Each number is 500 + 50 x the weight over its row's rms, rounded and kept within 0 to 999. Layers, rows and columns count from 0. Numbers have three digits each. The size before them is the row's rms in percent of the matrix's.

# layer 3 MLP gate, 1024x512, rms 0.0865, rows 360-396, columns 128-255
101:400602473518558506521559520623482493495498414516470496564498429563604540465538419509561601496421507462503521551469475531471460538517552409449590580549427522481479525493464482632475555472436562502441482468519443548472522508556517499460477497445478532411567537491496432495518522437510486551523505571609499432538443583532514469616447537534443480431532533494525496490445464505416468498590
103:457527421423517492511522531515512459481524499524494479602484534548504460595507463473506503504447530437525466401486394432583565497462474512538541460467414539405453505533529441429508435565450441456474409502435457509514479454486575483572475467549524520466550400544485465541468474559592490584508504543484501470476524490456417489617494543538525577480478532492463535562450406454535543486599
111:447502498504570538506477443618603502422523474474484423507506450527561578423441461440504540445416573524465525431478521517488464557540559505524511536489496548396525529501481526413466468581500531493523498506592530512454507559451420517433493611483451450486459519450475531461537378517619494390494534555521399536514471449435541593502479448503523409511508587471458524473500521456539431529489
098:475564408506408436468557537507427539503466545524539428444511538485489440530467516486485493499533446528562521500522527464465523484564593498468503464505501432401414522606387585615525519580544543532503521553477485440412533426464429537573552515476444487441452504443532448463496507476515396502486404460449455598513487536423467546458526465575534490482511512518446434456535489491515591450484
102:475498540456442571459573562490509486534493509402473501530488463458518549524537453551524590387507418457584487568449550521467463505459591522579514468553514565569449490529492532550471477485565541516517564485407470539511577535443496478439539461455533478534473488592472479534488499505484454502557605470442460516460506549406545565469410401481453462462541544543558535514449432495556622476445
102:505562462517434488487546459437543547498474454438436518497570566523395502500531554509524558426475540414473495437482631427457394385542535556476548488497543472485472448517495593477510507512470509570489461525552524506535562477552520447563421535475421471470526462513571536548497496494494446506489565430477482491567477532435451396530583426522530521554553463521481477526370523596482497492529
106:503496521490498491428534530552505476451466576447494496597540530576550464487493478531506575453519609444558379527481493480518514539470572402483414519493506456507439497529503370531491458510515438512425523611463436543485489496504486471491544445411525495489478491559535533563533478544486439442543528490513542394463503481528471524552444494499488530490512538412469564459409499495539440474620
091:510538565533539531468490459571521594490567533496555502460439422532409496481466494518466442438493439550538535437417471500601479502480485509523523512480515409586598498501366438404504568506570456459527449550414580498520469565480495494579523488463550494574523471502494462487554408510498448490506437521368476503427409487409499504517500556582550454557467575506476522415513524483457485509444
097:436489504407506477498426575583585569503548421450423527525470591432471472458547567490533457437517561562543527464436414534537596461533511426383474481425469542540508450533486490472482513517450452587498490546487480612527494484468470526508502442414526452484575565496481447479476616563385581457535534501521578547483466454445472528537530603482492481456513569403550437493531567474409524543474
101:409522476495580480405522525542501507542348458577459574468514494498515510561463485463548529548547483484499482479464536573525464550605464499518568530433495498464371542537538504438449454571537565509445493430525473445550551505596477456526481429426490446580579570526457487460449538431539496503537497535528469570485423554434520543471593472503529478465558498465476419449472567506504605435522
101:485425447464585449572468557450417460454477490323588479431540481452522504577541498450513542435535478477528613434466553513495505464472530569445457554520465548457510497467524480512469447434497498475537565536572544474569582490462617451648445518586536492503453541532479518622515432465508450598524488485539538491629489486557586599549489489540487557512565453549450490630505429554556529559433
095:562446526445430463423530491544533492508468466442463451562511525558421432513496549496462490444511445520525643509564569495444500579516414465505506475579498507496532524433495436526465505496487562500571540502473416484539429541469535498587529534559523483487518499505505509506503398475442488503431482496586579529495473457468509469587394570530451512539464540461393528373454510601538594494484
104:425624568468548470537536433486498534453510539537427482462442525499440540527538462505590620483508519436533459524546479546555475490549590523472436557518606359554454547487437431510504404511487549488526551491432553493449433546515567517505411510455497490435511476449499616569570546501532511500519509436478541471478490504521493411491561495444489484546503461476497503426412506506469642553491
094:464646518416475471455562496464485526413640494508531479479369418430511493506499478604475550505509438506520605431458534530522539515516554493479551567485493569437523525400523446523508536497542560527476454492518523499438615577525412446555397514375569541509462551423537458476531614522441481494382529488502430579566445518567458554502547583537569547424532450478503481572444414490611540541425
100:444488500513496528465502512560477549682547556401534518489537466474520383482503533492452500519602458529528516483587429548443520480503461509457495533522558483439529553611531512498494596542598566563512454589499533457416539557565389497513535483418478390528534393392550481396495479545417567395429488467417528515524500532503490553500417403536621429527456477459439438550489635552619554495500
100:535465486425484484601493437589464457535428470520479457430525483453597594476548508521426559483468557451495584559412509496565531516560529567441446523497510426529543511467489503505480447516511554454479481435525496473401512579492344473503524537563416518424554548472427587454450455507497510442448479523432509525449491514468508468577506539510506458487496467540464471531520476535504463545455
099:354574523494491437508497404456508569517560498528590394522412397484418544445506482400550440472445516603544538638485448507544534511381408472475449474570491516543493456514488484495526608568483534480392507563471515544508507607548533386597453474487502481479467506435531457475619542484542502547430467462463552424528549484440480539466594465440553423533506561577513554509466498421508473482476
101:555446609419498493472534553593489597520387468428493594555508475454464476470507550541407520452411569474559510405475468540451456499501470465533533503525499432528536575485474480543541493524449511459467521521518512471441404483388521529478467451458455539432571506546553492475544512484425401535515604461454431497454455438528423443574463494466487493574473536498557483499543459576484453474552
098:495487408500517486414390522461502490486437547312459513455499538510494566482559458497453568482536485484500540542434560476469519495456607484591530485519469585493488475490478493467447577515482490532542466527477551584484499477540489498575454392517527528443469536564468579418497435500523573471484566502496535407556604560493458541498558496518466454487566436585482494472578530534558423451516
094:428506469477392528547552484453649468544595443486407501485531484418494447509499519508479500482520469592448493445446537557490424495622474484460434545488555476533495592507484459521507510488456461536513473509614509490619489482486460557472524509471545586492553499421525423570502514385573531477463492488533536569475432461410476512485490444517484592437516480534488513553480425538469485517583
094:471534505491473551587516527498522509326506531433450489443492497536538575459498549514443578483408438439507532529455447543451471484487489562410399405518517525448556470478464639541603534554507453458486485563542463527532446435469470520529453540487460507521459502563395504522511537464456516558385581463549466452408478469571516515505472502448506464537547479489480580505505462518355516525559
101:508444465529539475550564424605451615430531463512489540499507450532622532475458510469510511584456480526493541444455543434538452529548474489616397445535499562487523503504456603549515460504669442552588448475550480535379455504573478549522497543407494426485447470581433436466443458408597508501415427521591537519544381530505568535430508487522510504414542599511497464541465527558498557453564
104:465565474467489483508527494493555464609547624532512536454448505518426469519449474555502555463668505464561420473458533587592530434496612601468450570416494563523515399425439499501603478543521524552572384476589522436443484431451479484493570585521494463568466506506538561571552523540499510471467494457514485451485494485521456406490432489439617509480543446495555489515469560516517488485546
099:507595435443496575507487583451501542525479586536462575406530459528532479448482549533445511521499614497452515523564504539476427565567489606350543496492523521445492596473609548557502616512421552559563499536567500558442396554481477510581522530489521549556439644488619511470505512500533577439474547542457447523434554461495469431475560518486491506508481518415469529525499555584486535509497
100:442508536465459491448488535451480485410528532540531517506474479514482443483424510552470490552453451567457443488462526522505474494526508501434483538506431479543483525532447507335615578514427505536474520476514423482525467459547490459504521494545486342446440476456393561502527465588456434469498523426501570528537592493477538535467508460472554514549524479489457534514405538487422496509528
100:560487439481518447540435568445669564485570515478454405531560551501441591492514474457462581533571487561531486508421482546493497451518479544571439479529565560469449427461370519602524518461586531543532491496479435498513473587602452514433465486579491550518426468571531458502553499393480512631511578541550467421534525540514443441385422442504441536537389483552523530424485581624508492477483
097:524456480453464501455552550477459598543555404361493532535434430479520404417532514489571480463466527511522534452490511519535430533408515509411558453508477485456612433465430479514476437459462462494523466478452491505478448430520437499510474481501551479517567491493507540453563491466423445620522532514492443503490479500469458449508467488521490532518481546491520590439499470527519535599497
098:575475501526481573569476516545494549506457457510487490475512446567551460503418490600448531493492517536386397573474504525477503426523421525467609625541479508474376523508422473450538477460422497499445527464467525481457543494463496438496558500444484518558385454588417438503526457472466509511482589418516519481500568455482479494568510525427441444498469579533494513446536529529501541532543
096:479462529486476459507493591521505497561601517364459385510511547492406440490447481523536529525501444456506455518502518478468391523582603523498536486438458519548453473499501381454564357472541453447475463453509440479484525558493584488496444523573564372453514508472521532556511370383528421553544583441492507436496447521545465513424495543407496557504476495440532475556558481421531536479456
097:464454520514446502491521469489546434572457484479506470503498457477489453519480490526479475487467432598450468425449443439499470468528509533517572557500545549511565482461563531506504470400596534463536447499467437486605530535373506527447508558476555486406435458408486521541519492482515472492491552477474438562507523482502470533545547468549515609507529550446520509486512513547520538437523
096:463505518436482504516357491553513398409496489493459471571538486581510476512504531503521531539481426611466457468405572435467521514481439482434450491496544545497566451504475536484478437562446494540470503480516476577498534508463522484531522560486512514545534619490473416502485553480539507539547550564578588594583468488537518530515449480566650465564446568487524527490496463592393478544519
100:415492563395578483471447463575558498521440507550526517475493492488472618521510501585482476488602464539438420475520560511521484508548505445458549522467489452607582516544564646537541472441497450517552459453530445575542544490441499523565541527560486487430446445439472453560463432489565403501519506566564481534531495525500490514533565368526527432529497428541557503532476486463453549542540
099:465484560472438566511445506431437456438514457385494443553473476424521465523443523596531532541514476412445512486517460521516530526534509506446545456435482496492432603562596543513580496506583572575444489491491493544515528425629552409576514424436516571574554393486489441503543482546469523523418475525480516443514499560503425421583542455540426517543581488520512481503588530390528553403512
099:559546534442552470514438441489417497447466537521634542606503493477504495467482479493498459521534467431517530519435581540556421523560451502439450510457507589473431511602574442482503478467606541463548449469545516559515434486495496514467488427473463536527437561574475476543516524545466528492444484503434555489531518450396501544548473552541536445507506490512527593480529473443429539493571
095:552460423459493530488608402563429479570587473445523550444481441393571438412527477469502490523521488554552490458585620583479565519454552566509550548522520472561468495492521482494409510580538467571505522478545509472560536506396456571534588584440584426468445518421465470612470382459478465534493499542517512520435384548523541509554444579471565566428499493524500485489486571578528438493509
106:411469450430447553423473571534599555582569528488449449592402430578528437486526449527525459406571508499464452554553383558461474446565475491529524597491454472433452544575524509437446497575457573487589522529420490511474474530514497547489530480567526536486435490427499434514567503440574480524518463452524499387509473504490524456541539454495533513514538617530468489437505484504542530548487
102:565514520414571495568466471480467534533495509536475515612504579474485491519511531506554579523523489557443526573495556512452519441547523438505495530446493521538463498519497561485546556517532514478433621524497498536518462531559531513523460431576513546572503555519444540405474497584571581464445518553483494436549562432518455418501498473441530570496486498508479398466494485548509486504543
# layer 3 MLP up, 1024x512, rms 0.0928, rows 360-395, columns 128-255
105:387527491574472609564544484496518522554497536501535465518521464494467452501477482587554483573449551452630518526505510581539408492487415421469511540545515564553527579406418533567493617438595500559558496470523452453551455476432432499480464522394466550459564425540478503405534464497497504531517448472424478507439473502484528425489522467494502530520497438497584496497495483517460533476476
100:531514506462500522489499481510430495494470475502482460487508527524547573389577419476398560505565486467439459366531478500556534502413498499457505498491447512436535493525452549498493485593483597442430544504436524577507538451510553541515547514489445499418611553583483572485579491575575415532537549624463436476501529559513506495426481497485422467472543477547524514508574472529584455459493
104:540407467552419486538511510451441515501436572528457452494504474483558415479475517577479479431501567553476529469470399502591484553605569583557593494589355416588502437607380468419502486447486451484550526521471491497528529422472591466529490455479517492451439487527487527413493443571516604401507473558450522488372477443557451474545580500550546546555520436544541510505591554571557564570405
096:427457464428528572584496505449436545525526447467577520500453485514486451418430450415620491557578485542411498499501468529472431502538579514521488522539514469430532520487504544534440444511473493467524491450483467496576520489474600490470475455424494462478490523478511439455489439511630364530542468448452551494573535416539585457506467552522498608526478422465497405543483465499487568534476
106:577527487500445555457498544458546514455598572447489511446444560528546461507556547533553400522409536545454464477531535504595446533438510651489493517499445559582463478429501412487473573521527561518549557443441485512395493498504523462491458556597488462568522605450530524396534388517458427451564418524536531523516501463444444524526524434414516548446480373512466566596539418528525458480408
102:541460504488424496571398517538568504419468544514515490444454511579530554471456565414563498508566444511454497480455472511576545512530466545451493548453440477463550499503511569556602396615366540499577418544467556526548468463486492607484404530489479501463587515469526474471544529459408508398542544457546498450577493545553439459466442575605525606528505412466528483594437576494498507527541
105:535428442419475476566570514425505444477623516536539541371540452517487599497509525517497465594510426463535578572535473471565497464405505457576523622530519450441468551459489532504487430551544498449363469523428529361473585500468509489529507515485558503552515505489503471521457511474523457577391470482591541554456506482472464448460412450584609505518532479493512585495410472414437442415428
091:560569481429453488539529475587565542414495493555625490579447426605432464362469478415544538448482404498407576480546536437458549444476544491502510548438521500506522421545504516544550608435654550444519434505515560453444528524512463489552466506459508522492456544537515537453560463500511473491552510540534397506490581487397425462499499560518531432467490480464421515558467462561489428533444
107:502532460459506426476470486516540501495517459533379466498448498544466552471476515547502483579548539483534547541579600534496518564557518492429550451529484558589605418552442570626579454514474469484484511543494549491420470480376518470478500437477452559504529548487508525440412518543507505518553500495485447534451438479468545488564404497485522518526467540498485452498470543532506494655470
102:543450426479531438449485537551576531504465451552503549422514473576530502476466444494424498395469506587419490558526511518510648561568446485480532493463511478528407559484527526453415519486614496585408510447458540457475552513479462588489552471530535529541530376445617534460501539482529514399511489393525506548496422524504448440513490505514484510521509489517541506495528441498520501479463
104:475452474473565449594555488460411528476484484488455483491468486455574444487440473527437486513464495492473516452567509472489526475543515551481406527459453521472442400486449463555486533471481500470594417419506579497476463505538559604522470430453531404514468406566532567630425492466571492553458525561524574542460477448463553539419499496453457504543504453455476469395421547511437474369463
096:565510591515437542520593462432363552497452511531621523562497507543482473536457502495509493493547494464406574436480545486404486549482454498507469506504521590462506513566472486568488474440527468543510483516475490479555448526460507535394663449505516466513482574564520500404520535454494437528401448579522410547507471506422444529542493504464467513575527502428611548479482451474493480526519
102:487493510453472427540427498491487469538497527543591502449489488475494514501537424472555522462470577444417641554511487440523433518428427460536500498490527432559465487408536582547512446508609469422501529575463472470511543489511458555435528509512473457457449476489537566523456485501517441488503551403475565588399503509471535493494486519499498459532483515511592533452558466490451481548506
097:499509510478565574468519472520513505482401503515501419506574501477480458538516512506557474428573530467447506546361464414544454488555499487473522511537542482536548457531532470672473481463499514558510478489576427458509466446480532515503529462520515422491474548566484622438550499489480571483526409496451406482508594493479460504516524506529530567496485626542477509555518547444537500408556
106:566491508559520526531484576540453479468585461462456472464534425541491537430491445508559511425503483446530545483528476347522473497518619478564500596465389460578508473515424473534507528455497520496526504565433556527536537476486495504608524494591455422424517533481455417499570534428542554525436498564532521469493494510517507479549565549478450506478540554458498542527541556571606531557437
106:516595499509479420513518471571512539525482500533543485502449562440508483487511486494498513500605446417453437578521457477509462529530389423450581478503501491535469487589484483468418428468503432471484478438519495548504476561609500485502539531517593497596554498392654613584461538426472409485435497490467448550500510423492455476415584509448482469409559488513534474449597556432522464524558
102:560420453527517495483440417469474458435558412551449455534544456531481523507399546523568605429492582454546475513412461471509501432565521545468491557526381398455450534441575493487425463477409536502562414512413508438462449397403516495557618538452490426482464555482447449458391461485414476558439593523498401569588503516595539425372536611489467520417514474547461612474407647478560489524516
098:556390451485494570500503460482518516468439448519525451542522423490455500464539487566522458454535520473482445499544480560487528501541468423517538466497494471538545517518512481562502542507429538578579486499556519541499509523529519472466499473550450496527481487458562479486616428431526439607569445573506475528427483402531410483527440494476548501551454585495480545602468482510521493522508
100:529409495513605585428472558499454489497548475449563453508496482543525546453455500537521442509485587473467500504433445442495499490485433465479379478459471450427435462568479428465548482559552529436532490438538520486588575470487605565407429498510527496532501424549513581462499527494526487472469541508606521484589542461484445624505422499452482407473549571519521580523553531455609487508535
096:472506452509571483431468526500484554533485513425525412489515485532492484456484483531500471504507431554574526496551489460493490516523525432541415456504452446535537426525545505509407520488516460454436597529541519495562515548503521575445443498509494548441451432447423518514447517513515455561525473565402520541530497490539501505454541502503579430561511472500466576458534582449456544383532
095:481598491533541432492531592533465557551452484420590473469524424434467432518450521543473580445557509524519548535482536488509519472503454592469438486444415498536545538592403532555470429502455536540544502596411462583504493605574526542453444495529459444523416565488516502482502481557541533493422477474434513550431537448455479522486533467459511518515503476520524459486494449532447416574493
109:478499444548418471523603468433559496480395355513521634588475567521472511464549538572460464447519479436423544509518501493455524486441527394572562456442479581490470399531488577453560473492494524458533359527616471552445454547509560422490530516550563470562482509591475461504476485464466549500432458484500586519423526458485528501463549496470465535493516488487547452457538534412541575501479
104:428450503431450418531503521432545543529521475392485450394570460441474470527566578515481469460401465475532453539452511529496439495513479531527467479529543495360475475457568365473557527490519579481439492520497549496593390425533498564609523481551507482510404527515493531478600468510517563483504473517574452505399580416480511546512535383455539462459549424432522384452488492592452514558542
103:484504523602472454484552502459480442484435531547516480500550450543512337566486474496449553503555608540360493499538525570503506453525545440494452509445479550465569570432513528495511523542479547527573439446510560506510580491506552503507565550512543513657476508478560514598467503439449536450538494520526495562498546336569432581488456428428532450497506465524519479413463469547510531405553
102:507501586501432536565392417536509555456494555466501456492490552576461473524500472587437570484527517546568529623551574518478539611489515489434394429432545547490499466391485437519493498541474492509530483432566504516487422458475518508576496499442415552522416520439465441544498516578496468581475480593548450528473460482523499590491553448506468518478630553452459493419564489568524489503488
102:409543537490571447532518498529575556512493504493449445657468480453393454494504351519507536455588404500532554477453492588469524491489437627523498572510520508481560512608481540542546443496486488518581592531497499524447518527516423482442524463483519453463537505491348491541548439480516492590476578571463393467484427445426490479553490521433523503540466484521487519567448441521460449531528
099:498443410436504475425585517522432514565486443568597415498445475490529467502430546532450493529551527575519499486466449490539480513529516499449395463510545563450537501499473543584469462495486477552555549479476561530599444484535532569522582508469347557536481547572586489431524479425520593593514474483543503554562506587432590520494442480556458615446481533512537427511480578522581433471560
103:447568517436516460494516521403423584375566446506504449509377534544505606493532540521471565443525439543498579423576423479514478505472571497535471516504487479552493552517542569457541442533548586584502492565497497490579536410496472448460562529523502546540476531484463540543433469557565577426541509470430409541513458523559578415547464483427429545453477493506499464524545515530564551499537
095:414558479518493509572474494433616477459491468517495454430545612382445544526482487519451479424494467513567431575563554546567485471506547557478437477468605575512527479536490482462534477470578549555540521481548566436472468544497515489540449555451483566457487475594455386486446550581510438404412502455441492541581441455544574613547493532492521464503576638508485522519413589424430422562547
099:509543488492519481431525462473551520464595491381549544521550606503519438532613447512571521523553489571410536534537446528482581531519435563465486493530433480478513489503488426477462484550518504482514499510449351520413492471507450567496557462502493447609447473463498492493510561513506516544463528406478478485521548460598523387525496521467473452466481418385516492492437458511487535484606
095:510509520478478578429481606547550464452533582460507450499547466518455525445548504526582478601460441541566455463467503474477516495582526530522602487511596462442501512443401509449510488537460516387468565514540438494534479479452469585471492458562368453520495458498523452470578551508494477576530437518408594535486550531460497492507446539418535527496524413484571533527483516558511512498538
102:511470358455436520520551544458477484439489466516520427511510501546462515469521519465492527515480556569498492488478515401521467443491462502547511509523499536533457502462503465556533466489446485423493507539509563506524476566490460576460468495426521571467486467417530546419591481412533540474456481448445478386573523506512482519533402448465498528408519441503531493472539474468471535559548
098:546554548539501525513531527511387542534518539441491537555503533442493396512574492520385480464462553463519502403501532548460456483493456491500550526462450497607452397509552476529517464518508420494422452493429553502453483517531529505436510504536386476462524458455529560545501541551491541485451587459502536532558459523382439442530545489489469419437524505508460446453514483525526526583398
102:505481459583452565633453481499455594586475453504539485495470483460517568539491527547448411509516537478619511492486514481488495439468445615550547439464509466445512463536586514465564442490469380439527595533539446466540501474552516492553457519490529521437529529487517471537543500502477499425599507538439575531533500527496554501546520517459516573491473381593462469445445533502460371486509
095:469475528499414457518466443508444456534591497447402575486409517454504531539469531439472447492496495368481523454508514463455478465543507565517494569538486431564466478517377500520449521583469551521443589476672519471475637556485549480653571417349446488433543575432562466548573447520440577537429504558497477561535461518571446518548533504515495430467588513574494497534501507534462470503479
103:513523429624514522443460428528558483524527442570505463519509469607556407413497493563521415463570480484554506552482394466582400484485408484471491423480481439472500425522493527566473552591515588449547489518516485575477445427564485481480586474504523547511565546495467473503516565445405604519544457489542519515488520523533520509458471512392497394491526433477438509428503567556413516502516
# layer 3 MLP down (transposed), 1024x512, rms 0.0882, rows 360-395, columns 128-255
104:473447476431528463564550512464499481524525594488510463524480480458442485547460504529469384449495541485548489493491490522519472540491396540431427345475473519461490483527437551450498597461501460551506482491495544522531430531571452484562505503425447471494377490522496605576563550479483457433477541424433484467507523422466479493446553532471437493536552554528524519468455545555604552569409
100:513458468502447512458533505493590572458457461550518482499557515604514524536569480535524502517460426382478430436527509408453581536431461575485480510488486528456503421510487443470527460534540467494498495475500451462485537499490457576542435482493563453485578470590540525500540430544468552552532544558522463467453578488444451426461442475589390564510525452549450476459465460464566507507565
103:545492502454611515587623488510473593410467536591453627513566408559462619547482414513460439477441581545420445491450490407538566553513461500532485498485496513409518418577444520502517432487451512570468505514507496388590522502538518512487496580519486437511491575471375499524433454517515518541403542496517474568454416450568581520529518449610531507492465462510524483553496503559496518418503
095:465564511525506578540516465473391524494541481603502536495515454565556513535457561524538487494546519516455463561340433411448488558487567503521467483555521548513485457407536533522514508462474500504596501545467490505542497568471555530588515483492549502486485466503597457456498532501533465492472517518513520516550488532566548306516429469426486532567542540426536514516581542427613501507453
105:495571492417445522382434528473506474488524509463465557496418524536477436517525443526563385486497506471478480483564563390525514591528498516482514447515426471550501513556492504497429479523598457522514577515495473496461527550438547461514493494508479497475541552504494413475517367550555425459593567463481427519601511436457523509525584462451450564464411482459594540449577407533513492469487
100:448434554503491514494459496490433524411385452479558611496416487471558551477466505505545437438503531482478556501479461504543520484504472491512607561487515567426609534402551578547509524644459539511528446490460551472576514504542541542572477445384564528484510519537527442424456531506385552503535516480537540487530540475493509472494503516532483513486580492545487464441487497553423419479582
103:448433523503550464505565552483440492526552527566488407525521421471433440578487601439480526533484443422484517510536522420443451514431514447581592459472556520499483516557455488501417526474445445501497525488479457397475587508470547505504486562538499463614461484545528451421481501341555538552480485496474503552573477521470497439422416422520521526535541471535505487440548508458500451492504
088:489527483491519517530493472480505489500453440557513446449449589482518485523511424521516638569459630435492508626513535526460397544536491521448466475576468526479519474504549527510458441530386551492444585470614437476534473467453548556481457523465558481426468462454473467530516497458449563511516526441550515478499484590588513472494447460545350491548492549514533489530554457519472486430576
102:476537442468502538427538488502499482568535512414508420495438521433531467433477443511439553513447433480468618507551492557497545533494502463482519506508524471500452407529518484460525575515556489484562461594543416564559493562449609448524452469517547513406537446415463500504545506371462441460526519450465529559534425494428512511508466450512544531428469512594423503454541466534508533519446
102:488441522483473515464489515485586436427448470557479444425435512526537516454480409524573530437463568427571569581507464459498551538471449487458513519491473423571410508522479527427415451491544508519450560494449482524467462467474443463613518431489504494487566408465508432527548495516459548448616468484600546454460516514574464461612562552533594501412530473534517442444515492452454515475453
101:501505516486490426499505478497489432588504546527460522532554478439565440478521592479477546532411530557439512457536536582564500531447440447484392576398490482505476437445503449524528489468481462483593455501631532452641468433593455538556560448488533492617555547510507443468466479468484469597430561468459399577550495529491500530471470485464526538519452428443452519506539451482417511407513
096:417480462540502428404493409435435397416460546534458474539427524429554485507438476354453510506485582476519420478539544544502448410424548519389550441516474465524553452507500470449493511572536462413493530496555500545490499416422535470490581513488392441541420480459501522438508540452450597554600511410532530480490511474495454453516563430441532546494557489435528468554515450498525431492422
105:573477573491520528488383515485446452556424438512513573320472456414493460453461499568492454478473515473513498493484401551487448498421486467544555532447556527603436458573539535552401563468486369451533460561503494469441575596534438492495462437478529463431549447517606456512382567493476438503467508477516545580439520524532587504490392461500458480531560480517523482467538493555468511451569
096:489494485501477610472575572497508496434447468469531570477488514470514416570536524464431506459500448486440500582445485397510483492534448568501509529496449559605525537437510420585540458531538497520552447478488483402517490530502496524521555392504521398415476556506528521444492584459532535471612377424524451522411583519501449484503559456535518621452561498534451460564521500481586587457468
102:456443549502464410568542532543480475455593515485418444540501495529519490402443467519533539477460575456518509503460486473494469503497527563483487473489488539596506582582419591450442490460404504522525533530483561487473408518554496456568448424575479520434498502557471513561565443528579542463458527498554470584480511449528449493435499507454482516532449552602476488530584507572512399523492
105:548456433488484456547529547504574475441435502587503546432445478547522553432525538538441440539573494429558559480548435526549516459549468472481488472521444487481500501544426485466474555550555547492476468446474513456502530582475469497521555492548509523499617581523494531469459458493527539474496381458461494455451500510605482568482474491433457565428465491525509475466537625474582452568460
102:587487488550552590540501454527425433466566535529390506608476498565528491562490491501457497542437461400482421475457535493484491506485489512499526480538503486417533468499478470479463473498517534545474583535518553454528506461498559454410515499497512416471553501502499429573435419514462448535498487503606468553620459439577484499447507482572503432503557572558405514429477466542655473486508
098:539519496496491486591540463544455496507419443432609545563508563529560367527453384478441421411442535503528498450523520464484447474460443547485490412568471445444521470447539491612469455567508468505359438523594485494526415558472582531541568481568500489487482580569477526436540524474514522548487543479490459606520459486480524487449475489461524453570523495442510536603527441504499514509484
097:554468547562455518548455534522511494467463482486518582520529469507594497514460438523504548536481480474493462470435466477435474544487495457518488518446532525505476546608472424484520450490572409485513497514552499426486480498473486544432567457554507516503434498540514513394567492487570504497522562526529448493422513480502508579442498427542419470488521518522504403553545484417530434565588
094:469493498566419565457522544419538455483520433482477495507531527490585522547571483494516566570500457457415466513538483495424576439508415514439431463595507477456369545449472431504514465546531541517407498443478424537527479475426438508432465541512527468544505495444547438551423449474524479527459522434523482465522468526526416526504607514480565427364548463531573566576481411488415486529515
095:479494541442574503576509456504515495446540453442462484533492476514617484491549488401453536468367497435441413588518575528498526496505562530366516521516446474423500451453552560553453446430502425431515522533508449541583487478454414545447493524476582405460571423470433515531521559503517516531596600441437561563526511467504502572561452581486499530513484532549556651534446437579429467581453
104:500524549448525563481513507562538451488524493433499517539418443544540460482452574454501534457513419499437436414451474437520539606464520557578498451454498548446526514515535584433512489543555509614588485485510523517399494427495508647423498411472499520542447488516550493523430452470488509528408489540643497499485475410473527579491491463498471476516402501491556519465486430531672453482530
103:517501557465515454497542540485536572439491456440480555474600498592472478418459492563495548449505440486484473512447504496552457464605384513478525511491475531452552519456538492490531463475510508502425635409593507550559495509501454512519505519534499435477484610484578491520556442515479513466474460513499512570531512527391515539568532437534496447430496382437504456658575460429438506443507
103:521454507504413511492579450441463501487488446480393531468414602485523467513523589576449539416451471531469457552469549510581553452574548461444473498454503443545516519474475484475499510539473453489522393518484507426562502506438531494553492518541436482486616602519494444499412498480484609637524499506462498594537469457586622597505535530564555554399479432534467556482496444614451449537506
100:534481555529479530570472430540471596426508455516469515511505546458511556487438508547464493543516526431568626604572563538473520523534459469456490369572472532576498416499550492415532476506514554497490527457509439585497483538460529470575474494527461534466497494496495509570554520499444450405475451532563414482437452499538464588522542486462524481454602551565469561438415470494487460518510
103:458500431524440523546496537516640537536529402518495439652482580436434480526480408546463453469539408488409565465473492495486516451547483487492537505529518483450469504497494488532549488514508525503601555462544491519506511485550530449398490475461486492567466470448418478546501471472519494560436475458540500430547590463502442451501501499420507568497478364513468469512501430496517495540519
094:412562401527519586539597508452513514478465455516558491439553517445495487564492560532503599561529589534398551447563549425504531581447534518462445501469595539444564453524529524410555485546525525559512487592544422528600430594474579494473516484514500542485523511559534465476571475537560535517492485520560459435483434428446495451522494543535455541514489496474514518495543491532622512516385
104:483561575482451508459486480469406522516512591454489420563422436533464508504505448500558508446486498472557562483530504474567478557489490407522423559456436567542508523514531519401377447418539501500450584497519515566537538480450530476420490491562574484430529501548567563462455565537498553475556520519555497462475582451555569502574549500524430570451475473528419437535499597564458546412523
095:471490405582433477499461521419535520522509340516476405540446529448431484483497474546510544450443474512549451553497523516486570530523483523426544529508578454607507482510538512513534486518420486517530488558520601472567449612456529492532553541511483516501500479538513493503571562505527501430406458494460515483425498493503460472573497567475548446544585559493365522539458517491471499514517
099:483551396426482497559500438537571481411498436561538494413502489453492513455552396593549645508497483550440479510424489490468467430526547533494464533515437491519518614545435540519535612452522461417525539488480497492497539442443507512523639524522457441487519508541522472527498530483530451532511551466517425503556449444488531443543507517480514508483539571467454439486459480447493499556526
098:543494541526461563527452519511571385542562462487458426548559572482535510489620493506497549572493425557485472562546571438491572517544547509500444495553510541396496460467454493532515530509441510436508617628482440466497497386521526583505532491546453475527536486484505462497500656457477453567450470443459611427526513532543466525445436495499537517488480529605560594491550498536523496491523
098:592527442519446468557566466394507466477423464498575464437503460460530480463455528432503524426454595451453492507388525535479422480510538442534416490500449511410444546556473529480549525514485508467386486501513482483465457506517457506383555454429512495392500545573450495517511502471451489444418504432500490431530509429446511528494470547463542502407511490519499460468476384520542507500496
098:523452466575521507509441435471480474513547485421421594613442552465492379400591535539440519394512504402402475486603550474505452444452436510423595518499484406669437507502522487417563485500522474413483490487469589506484473502536517470441494477462510505490472532463485453575560580491493447517366531454546519466480449507423564447486519498443514488528522491431492444445502475467404478600510
101:527485396603482452533517509452523507570456510487509494498473521501543532569513530529436479576513439428551477548576534476462474439520429533538554419458446504468524472492577504414519469514490389494509572639556462490512504470482546425536449451503530538515553497410586508576535436491494515495477512547497509475556569564485534481422529568449492464580589471493389427421581526539465456512462
097:546532522608651510474551549480575538560547450455500475452568463427554411512578440558451469496507487590506539513504529529482533502461421483543456482544446511604523600547547480476488480593467483463540474422499501538556474526422510461560513621488505502521517459555546457533520402485581483528637443506543510484505493518545494530521653525548539532491405549451511513474435428516563501482418
101:591484464595511447441558558458547496543542464504589583425604522552533516428523471519455516512463539469460510426479509579519531515442503516516425334495447583529560557562462546568508577471520574509528436545446524464512462516592471559437512572552486470511533526459443533500479559535443563507449457469423529577470499558496460501521538550448570517500543542553528382498485576620473584436492